From a checkpoint of a small transformer trained on Wikipedia.
Size: 12 layers, width 192, MLP 768 GELU, vocabulary 8192.
Architecture: biases, attention and MLP in parallel.
Training: a variant of Muon for these matrices, 361M tokens, 5510 steps.
Each number is 50 + 10 x the weight over the matrix's rms, rounded and kept within 0 to 99. Layers, rows and columns count from 0.

# q: layer 2 attention query, 192x192, rms 0.123, rows 134-144, columns 64-127
# k: layer 2 attention key, 192x192, rms 0.128, rows 134-143, columns 64-127
q134:59 32 36 51 66 60 51 43 61 51 69 57 67 47 44 50 49 50 46 46 62 50 72 65 60 40 52 41 53 55 45 55 51 40 64 43 52 59 47 56 61 59 51 53 52 54 43 52 62 42 55 53 44 44 61 33 40 51 48 42 50 39 40 36
k134:39 52 47 47 39 59 69 57 49 45 40 46 58 49 55 49 56 55 53 50 34 47 57 47 50 48 48 56 46 52 44 36 34 24 44 55 46 44 61 45 54 42 51 42 66 72 64 19 46 55 53 33 38 53 44 48 48 51 50 49 50 59 42 42
q135:46 46 57 54 64 50 53 53 58 48 31 44 57 58 24 40 66 71 46 39 36 47 52 56 61 69 68 66 43 41 46 61 47 64 57 53 45 56 43 44 64 45 53 44 54 42 57 41 34 59 64 56 46 50 49 57 44 68 55 45 63 59 52 51
k135:53 47 58 61 29 52 62 48 60 42 47 56 48 42 68 45 43 44 49 54 50 40 44 43 56 52 53 49 45 53 52 50 46 53 38 54 52 60 56 54 37 66 43 59 41 57 40 54 38 49 38 68 57 39 35 50 52 55 55 56 42 51 48 58
q136:50 63 60 57 62 49 41 50 34 61 44 39 37 64 36 33 59 53 58 33 45 50 53 50 47 59 55 58 53 63 38 63 55 37 50 45 48 57 36 41 57 68 40 51 52 48 47 51 50 36 30 34 61 30 31 50 80 48 56 46 59 51 55 55
k136:53 47 48 62 56 41 70 54 59 46 52 44 50 44 55 43 45 36 47 67 72 54 59 56 39 64 59 45 64 43 36 49 27 61 43 55 45 68 56 43 45 56 55 40 58 45 39 52 58 52 69 65 55 72 59 40 50 42 37 52 49 52 48 64
q137:35 45 51 56 53 48 36 38 48 31 59 39 27 47 49 57 50 41 37 41 67 51 42 49 66 62 45 55 48 24 53 45 66 63 33 61 64 55 66 34 51 53 48 74 60 51 53 45 55 48 50 45 53 65 51 65 48 65 55 56 53 41 55 39
k137:47 42 52 49 38 51 49 66 53 53 48 53 65 49 47 57 53 70 67 48 47 48 60 40 49 38 59 56 67 71 40 34 58 41 53 52 40 55 45 58 47 57 53 36 78 57 56 53 48 33 56 31 43 49 59 61 39 52 31 38 54 38 43 50
q138:46 61 36 35 41 20 68 50 46 58 38 53 55 50 42 43 24 43 67 40 34 62 48 32 48 71 66 56 63 44 60 41 36 50 38 50 53 29 56 51 39 62 68 40 20 71 54 51 66 46 47 66 49 60 52 53 53 46 51 43 72 42 54 63
k138:60 51 60 51 53 48 36 48 41 42 40 64 50 49 59 49 68 57 48 50 58 57 54 65 56 52 51 40 31 62 41 41 46 56 42 59 45 54 56 51 53 51 55 49 51 39 35 46 53 53 42 52 47 62 56 44 45 19 62 38 55 49 43 48
q139:31 51 57 42 54 61 57 60 56 61 56 66 52 61 49 37 42 39 42 44 55 42 56 51 41 63 49 44 39 65 55 43 66 50 48 57 53 67 37 46 64 50 52 48 45 35 55 63 48 45 43 52 41 64 43 32 45 58 46 51 49 54 50 60
k139:53 66 56 44 78 45 52 58 39 26 47 48 47 38 59 54 45 49 53 48 50 55 59 36 53 44 41 50 57 42 44 49 47 40 56 66 50 57 56 74 43 46 35 35 53 59 42 46 56 56 67 43 39 34 31 59 43 50 57 51 50 42 55 44
q140:46 47 60 49 43 55 47 50 56 43 47 49 47 42 54 57 46 38 59 41 44 48 44 53 48 48 50 59 49 51 48 53 48 55 41 46 49 48 53 43 51 37 42 49 41 53 50 56 55 50 50 41 51 44 53 48 42 43 55 52 59 42 46 47
k140:40 55 46 45 39 59 62 48 57 62 50 45 42 49 67 58 53 47 56 72 56 55 33 40 43 22 46 41 46 56 54 46 46 48 34 53 47 44 48 41 44 66 57 53 46 65 55 47 53 57 49 53 62 34 39 52 37 41 44 47 39 54 63 50
q141:40 44 48 50 58 52 35 61 56 54 41 56 56 47 59 54 49 46 64 54 42 57 51 59 54 46 63 50 56 46 48 47 47 37 41 53 44 37 74 51 43 48 33 42 40 47 50 43 56 35 52 57 53 52 56 62 43 41 51 50 48 40 49 56
k141:43 39 45 48 51 48 61 39 46 61 51 49 56 62 48 61 54 49 56 53 57 59 45 48 45 30 51 54 42 42 31 46 45 60 64 47 54 49 46 56 30 62 55 39 56 47 54 55 39 62 44 48 29 52 57 46 43 54 44 38 50 51 43 43
q142:44 56 59 50 54 55 55 46 54 59 44 56 60 62 39 57 39 54 38 36 49 46 58 61 40 49 50 38 57 54 52 65 50 58 70 39 41 56 35 43 64 58 52 47 55 42 54 42 40 41 49 61 53 45 35 47 61 51 47 62 49 64 60 50
k142:63 55 57 33 60 51 46 55 50 43 53 28 39 47 49 50 76 63 61 50 52 52 50 50 59 38 64 53 50 39 53 52 47 56 52 62 55 50 37 59 45 56 46 58 56 51 52 48 65 49 64 51 49 33 64 66 34 41 45 41 49 41 49 43
q143:39 52 47 39 45 47 62 51 52 54 50 48 39 40 59 52 48 48 47 42 56 56 36 51 48 54 59 57 51 53 57 54 64 45 41 49 50 61 56 50 53 56 45 41 47 53 52 43 51 64 41 45 62 47 42 55 42 38 51 57 26 42 47 58
k143:37 38 67 53 48 58 44 56 46 56 58 41 57 57 44 54 49 55 45 57 49 45 43 66 47 55 51 51 44 39 64 54 49 53 57 53 52 52 46 52 44 48 40 51 59 47 41 49 45 53 46 62 61 45 46 54 35 51 47 38 59 42 56 58
q144:63 54 64 47 53 59 49 37 45 55 45 67 53 53 51 51 64 46 44 52 44 42 43 50 57 54 41 50 47 53 59 61 28 58 50 54 54 60 41 52 35 53 43 57 41 49 67 44 45 44 49 44 42 41 58 71 50 51 62 54 48 45 62 50